config.toml
num_hidden_layers = 11
num_attention_heads = 2
num_key_value_heads = 2
positions = "rope"
rope_fraction = 0.25
attn_scale = 0.102
tie_word_embeddings = true
init_std_down = 0.00255
optimizer = "adamw"
learning_rate = 0.00225
decay_fraction = 0.292
train_tokens = 252700000
max_steps = 3856
Each number is 128 + 24 x the weight over its row's rms, rounded and kept within 0 to 255. Layers, rows and columns count from 0. The size above them is the row's rms in percent of the matrix's.

# layer 5 MLP down (transposed), 768x192, rms 0.0784, rows 200-224, columns 0-63
size [132 112   9 102 124 115 125   7   9 125 118 121 121 121   8 134 120 123  10 129 125 121   9  11 135]
[[165 114 118 148 108 132 165  94 105 157 129 126 108 102 155 106  76  61 134 154 134 155 142 172 133 113 176 132 130 132 146 117 111  90  97 164 113 157 169  84 104 125 143 137  99 151 130 134 130 146 133 130 145 156 129 131 156 128 126 133 126 107 114 151]
 [112 135 143 125 141  77 127 120 130 185  88  99 100 122 115 134 122 138 134 160  84 176 122 142 144 153 119 144 115 116 141 109 157 117 114 151 111 138  94 137 119 101 122 161 127 177 120 148 143 119 114  82 135  68 110 146 123 174 129  93 154 103  87 150]
 [122 137 146 153 103 146 127 125 122 150 111 117 119 138  90 132 115 135 147 141 131 132  98 121 159 126 148 149 131 113 125 121 155  96 111 150 174 105 116 141 211 157  78 140 144  95 138 160 130 115 118 127 139 141 106 128 141 129 121 145 130 106 169 136]
 [136 121 134 152 125 107 136  92 106  99 129 158 122 136 160 141 133 134 125 139  77  93 119 121 166 129 161 110 155 131 132 145 134 123 103 157 107  99 143 167 128 138 131 118 112 136 108 145 196  88 136 120 124  64 164 153 140 105 145 161 132 144 154  98]
 [131 131 153 109 118 134 135 135 161 127 131 112 114 137 115 176 149 148 141 148 170  77  85 127 124 125 135 149  97  99  90 111 128 126  79 102 137  96 123 102 139 127 149 114 133  84 155 144  90 106 147 120 136 115 135  95  94 144 176 130  92 139 148 125]
 [ 79 151  85 114 148 158 122 122 134 110 183 114 163 171 128 113 174 118 126 147 119 119  79 149  75 136 158 101 104 130 117 101 152 115 125  77 101 156  96 150 127 146 158 138 157 126 106  96 156 144  96 143 158 146 106 133 108 104 161 151 100 116  87 110]
 [109  87 156 140 159 133 147 133 116 102 158 133 130 140 135 136 137 112 173 114 112 147 151 100 136 129 133 128 124 113 133 133 139 118 115 113 157 193  94 121 106  82 139 109 103  84 122 114  99  97 130 134 115 146 165 109 140  90  91 113 194 116 154  93]
 [154 102 103 125 129  86 128 137 138 124 129 134 129 103 104 150 156 166  85  76 162 129 135 135 120 122 116 138 120 129  98 103 106 127 140 128  78 122 122 118  72 143 155 156  96 135  99  80 123 130 130 136 112  91 146 172 113 106 150 146 131 108 115 160]
 [170  98 106  99 149 113 101 119 155 127 137 139 143 135 174 167 134 109 118 134 124 122 124 159 121 125 157 117 139 119 117 115 112 138 108 117 124 176 110 148 105 137 143 142 108 125 137 135 145 154 154 119 140 115 160 124 115 104 133 169 163 135 115 111]
 [117 118 134 137 136 155 146 117 132 150 145  94 170 112 138 132 133 143  92  95 104 142 132 123 128 128 154  97 145 107 111 132 128 145 110 136  95 127 114 141 102 190 123 115 108 153 143 118  87  99 146 115 102 192 153 103 105 110 103 152 145 110 128 137]
 [160 135 165 120 103 123  96 182 138 141 151 131 125 144 151  88 164 175 140 125  81 124 121  76 107 117 107 117 128  95 134 147 120 106 110 118 147 109 129 131 109 127 189 197 148 132 105 143 113  72 164  73 105 150 136 162 138  67 149 124 165 139 126 149]
 [135 144  94 129 113  85 112 127 157  99 181 116 171 170 116 131 161 120 100 125 109 156 147 137 120 132 108 122 151 101 119 105 107 155 144 139 131 107  73 177 109 164 136 140 105 137 162 145 128 134 108 112 139  98 106 112 118 125 146 113 133 130 170 101]
 [140 145 180 170 155 107 129  89 115 137 180 145 139 101 138 139 192 143 114 137 132 113 129  99 114  78 102  74 165 130 106 159 112 107 126 157 121 115 146 121  93 101 142 136 146 109 123 107  94 112 173  98  87  86 130 136 152 148 130 112 149 146 163  98]
 [120  82 114 104 155 124 130 103 168 136 132 145 129 120 134 132 140 104 159 138 142 126 127 101 101  96 132 169 138 148 140 129 157 169 151 116 157 168 156  95  88 160 100 149 101 148 123 107 154 111  95  90 100 132 170 101 125 143 120 132 192 189 127 136]
 [141 143 115 155 118 162 135 115 107 152  83 116 108 118  93 129 119 108 126 113  89 115 109  88 132 180 113 143 146 122 112 107 150 114 154 124 121 123  89  94 105 150 168  93 169 132  91 121  89 111 119 154 109 102  98 124 134 105  89 146 109  90 108 153]
 [ 96  86  83 124 110 154 120 110 119 128 126 154 100 124 163  98 128 126 112 160 135 124  85 148 130  96 111 122 128 146  79 117 158 134 134  89 142 130 119  89 106 139 122 124 130 166 146 133 139 119 105 105 124 166 154 129 111 129 145 105  93 102 133 139]
 [132 155  90 141 122 141 130 104 117 115  90  90 129 117 107 115 137 169 177 128 127 114 155 119 127 139 125 166  98  98 130 133 150 102 130 149 109  69 104 140 126 105 185 146  80 147 121 143 133 144 136 180 139 108 134 133 116 186  68  82 150 136 135 188]
 [ 84 121 133 124 106 187  97 138 112 105  98 133 115 112 147 155 126 146 152 131 139 172 129 114 117 155 132 132 104 141 140 112 100 105 100 135 117 136 158 121 176 134 143 166 152 153 123 138 165 140 148 109 157 130 147 142 168 135 137 120 128 116 162 124]
 [139 143 117 133 116 150 125  99 128 123  86 130 110 149 121  88  91 126 141 134 105 137 114  81 132 174 143 153 112 114 115  94 147  96 143 128 156 139 112 125 172 150 162  98 169 113 102 132  90 115 133 183 117 126 116 124 108  95 152  94 120 148 149 172]
 [ 97 114 156 132 101 145 130 102 120 109 159 154 111 115  86  91 116 109 130 115 146  96 137 120 184 117 123 144  80  95 152 112 101 123 141 130 146  93 137 149 140 165 160 192  93 133 107 119  87 145 108 180 128 114 145  86 141 122 162 120  89 113  99 144]
 [101 105 107 130 117 142 136 125  92 145 117 139 130 137 141 141 151 111 118  76 142 149 101 120 190 119 151 160 111 123 140 142 122 128  88 140 116 148 142 150 156 158 136  94 152 120  93 158 122 126 187 161 122 119 152 135 152 128 109 152 172 137 126 121]
 [135 158  87 102 125 154 126 118 142 106 107 121 145 166 114 117 117 145 134 159 129 108 131  66 155 177  97 118 161 116 164 143 154 146 104 136  92 143 107 129 127 129 131 110 145 128 124 102 110 115 113 142 107 116 139 114 108 160 113 159 148 149 161 146]
 [141 153 107 158 110 189 150 134 126 135  96  98 133 135 101 114 112 129 152 138 125 137 121 125 162 165 122 168 130 129  92  97 164  81 125 153 155 115 121 119 157 166 120 113 144 113 112 124 123 131 127 168 124  97 104 120 126 107 126 123 157 134 138 137]
 [139 143 123 142 118 162 168 141  82 167 132  83  95 142 105 138  94 125 104 136 129 126 119 137 161 122  96 127 143 112 117 100 103 110 157 121 117 104  93 140 191 141 126 137 136 122 112 113 141 113 125 137 118 117  82 114 146 129  92 132 151 110 172 148]
 [127 120 100 169 133 105 137 149 147 107 149 101  87  77  82 134 132 140 114 120 131 142 120 138 136 136 145 143 169 133 110 110 139 139 123  93 127 123 139 162 149  92 128 129 140 118 134 132 104 107  92 123  94 153  94  83 111 107 168 121 153 147 127 148]]
# layer 5 MLP up, 768x192, rms 0.0916, rows 201-224, columns 0-63
size [120  11 105 128 120 130  10  11 132 120 128 115 121  10 129 124 121  11 127 128 120  10  13 134]
[[144 140 166 105 104 170 131 137 153 155 132 123 138 119 119 117 138 110 125 134 144 112 133  69  96 131 123 147 114 129 124 168 140 143 121  98 117 162 143 124 131  81 138 120 111 102 130 124 126  99 125 155 129 158 125  91 117  97 133 103 130  92 128 127]
 [164 110 138 134 139 124  92 161 116 124  92 154 109 104 124 128  65 126 145 130 130 100 122 121  71 140 161 152 104 116 118 128 160 124 160  91 110 139 122 134 114 122 159 104 140 126  82 103 140 155 177 109 163 130 129 114 115 133 107 119 112 158  83 117]
 [175 133 150  94 133 157 123 174 150 131 131  83 152 150 108 168 125 112 121 113 126  98 145 158  88 168 104 164 103 151 136 126 138 124 135 117 135 129 110 111  89 169  76 163 117 141 124 167 107 133 150 111 128 146 140 140 142 134 121 118 116 130  89 166]
 [118 152 116 111 119 104 142  87 134 132  73 126 132 114 114 112 125 115 165 130 136 156 183 100 115 187 103 146 180  99 172 136 128 158 142  90 131 137 119  94 138 145  96 149 115 138 129 144 141 158 114 140 121 105 136 153 174 119  80 130 133 103 128 126]
 [171 141 110 152 113 113 147 125 133 126 103 111  96 114 126 148 136 109 191 139 126 143 171 160 129 120 126 146 174 105 137 108 125 105 168 161 123  86 145 112 177  92 153 118 100 136 101 183 119 132 126 134  84 113 161 127 118 144 104 150 116 151 154 120]
 [110 127 165 130 132 188 111 127 135 152 131 109 110 150 133 136 129 103 109 187 132 126 150  96 142 176 114 117 153 132 129 116 111 117 123 106  79  97 106 134 169 130  90 118 105 143 142 137 127 151 101 124 123 159 101 131 142 159  99 113  80 133  76 127]
 [ 65 134 134  83 133 127 158 101 161 124 152 125 171 148 120 112 141 126 103 165 138 165 140 119 140 170  92 104 159 147 158 151 104 102  99 129 154 147 155  79 135 140 113 120 127 111 156 140 121 117  65 130 133 154 111 130 130 105 110 114 123 113 136 149]
 [ 80 120 130 139 150 178 194 122 115 136 125 101 130 128 104 121 142 130 108 127 123 152 166 126 134 145 109 113 136 148 174 148 139 111 105 156 149 131 116  95 119 128 115 142 146  92 130 141  96  96  91 154 130 113 118 138 171 115 115 120  99 148 147 186]
 [136 176 113  77 145 160 158 117 166  99 107 151 130 119 108  85 136 108 111 139 160 112 144  96 142 158  54 129  68 107 123  95 101 140 139 107 159 167 113 169 141 175 110 121 135 142 113 161 116 142 143 122 137 181 129 113 140 190 110 139 151  76 113 106]
 [ 97 131 120 107 161 176 108 104 130 131  93 102 156 144  54 113 145 108 126 121 137 118 172 136 106 136 114 121 120 146 130 118 149 122  89 123  74 159 147  84 103 113  84  94 123 122 129 120 128 179 133 150 136 104 109 104 105 167 135 144 140 113 119 147]
 [135 125 115 119 143 133 172 173 192  90 102 116 140  71  83  96 126 148 144 106 156 135 156 126 137 149 110 149 136 139 158  74 171 129 139  94 124 166 122 102 132  99 113 121 155 150 117 125 125 130  93 110 129 178 112 104 123  96 101  94 105 117 129 102]
 [166 187 127 168 142 179 122 170 117 159 115 117 152 160  98 151 126  82 112 130 104 130  96 163 104 146 113 153 145 133 183 100 158 179 170 111 103 147 127 129 139 147 143  97 130 124 151 136 150 125 111 119 156 120 106 111 132 115 116 123 153 116  87 147]
 [134 170 113 144 129 147 147 187 107 135 120 139 134 103 117 128 114 120 132 144 176 166 130 132 119 101 138  95  86 111 105 109 114  98 141 151 110 114 126 115 153 144 150 109 155 157 118 125 103 169 130 126 188 156 126 133 118 130 137 143  95 111  94  96]
 [141 111 162 121 103 123  99 142 127  99 110 128 126 145 155  61 126 126 139 132 142 136 107 136 103 139 131 120 125 127 141  95  96 143 104 126 143  79 169 152 144 151 122 149 112 114  92 174 147 158 155 130 159 136 143 132  68 114 171 158  88 151  90 130]
 [149 103  84 112 121 163 119 105 109 118  85 110 135 113 129 136 117 110 135 118 138 106 113 125 102 133  94 128  82 158 132 102 139 146 149 116  91 118 154 108 134 143 103 154 115 122 142 135 112 139 119 157 135 176 149  88 151 129 129  98 109 103 115 133]
 [149 122 132 110 147 132 106 150 152 146 122 147 114 103 104 104 132 137 121 120 107 107 147 110 107 163 119 105 171 134 202 154 101 105 167 121 140 188 134  97 152 134 115 126 110 125 130 145 105 136 138 101 122 159 144  84 130 120 135 136 105 137  87 145]
 [152  88 105 130 125 155 161 147 120 139 114 113 125 129  75 110 148  96  87 111 148 119 110 123 135 128 122 154 100 119 148 114 155 149 143 133 101 161 124  98  98 131 110 116 127 152 101  69 106 148 103 145 159 121  60 102 140 143 137 101 126 117 128 157]
 [143  84 155 112 120 128 111 142  97 133 116 135 111 100 133  86  90 126 120 139 129 113 106 171  92 149 127 118 116 117 116 107 113 144 110 107 112  80 183 124 137 134 113 139 107 118 121 143 123 139 169 103 138 143 128 134  77 154 101 156 101 146  96 121]
 [119 134 128 112 143 176 132 156 116 150 148 151 116 126 155 148 140 116 100 166 126 123 128 140 114 120 112 116 174 147 113 123 168 126 110  75  89 123  85  93 110 111 124 144 138 140 158 145 109  98 121 104 144 118 124 119 162 172 172 128 100 160 123 147]
 [143 136 136  86 129 111 139 108 109 109 112 127 183 111  52 114 132  95 134 129 119 130 155 108 102 149 160 124  91 150 148 122 141 121 148  84 149 136 120  86 130 150 130 109  83 128 137 137 106 143 147 111 143 156 138 155 202 133 111 126 116 143 125 132]
 [122 208 144 124 135 111 135 149 124 111  81 112 181 117 139 101 122 122 151 112 150 142 138 102 100 145 117  48  92 130 124 125 162 127 151 126 126 120 123 134 144 148 130 175 125 154 174 126 113 122 153 139 100 156 153  86 155  87 116  95 112 116 114  93]
 [129 120 157 109 119 132  92 127 117 148 111 171 103  88 131  88 121 125 130 109 129 113 121 144 116 139 113 103 107 134 137  99  93 175 136 120 128 118 171 121 134 107 148 146 136 124 109 139 116 121 192 132 162 154 113 134  99 114 144 155  99 144  94 123]
 [162 115 146 101 127 117  89 137 139 151 125 170 140 154 168  88 117 157 140 152 148  90 128 138  97 163 103 105 127 124 108 137 157 120  98  89 169 143 151 137 140 170 124 118 101 159  58 138 116 134 119 152 148 139  97 127 113 116 122 129  92 148  88 117]
 [172  83 180 117 136 136 124 124 133 182 132  94 114 118  75 143 120 121 154 125 135 116 119 111  44 134 154 148 154 142 122 143 127 119 108 119  89  77 121 146 105 142 138 133 137 133 109 117 118 114 103  97 118 158 111 149 112 160 107 117 121 142 157 113]]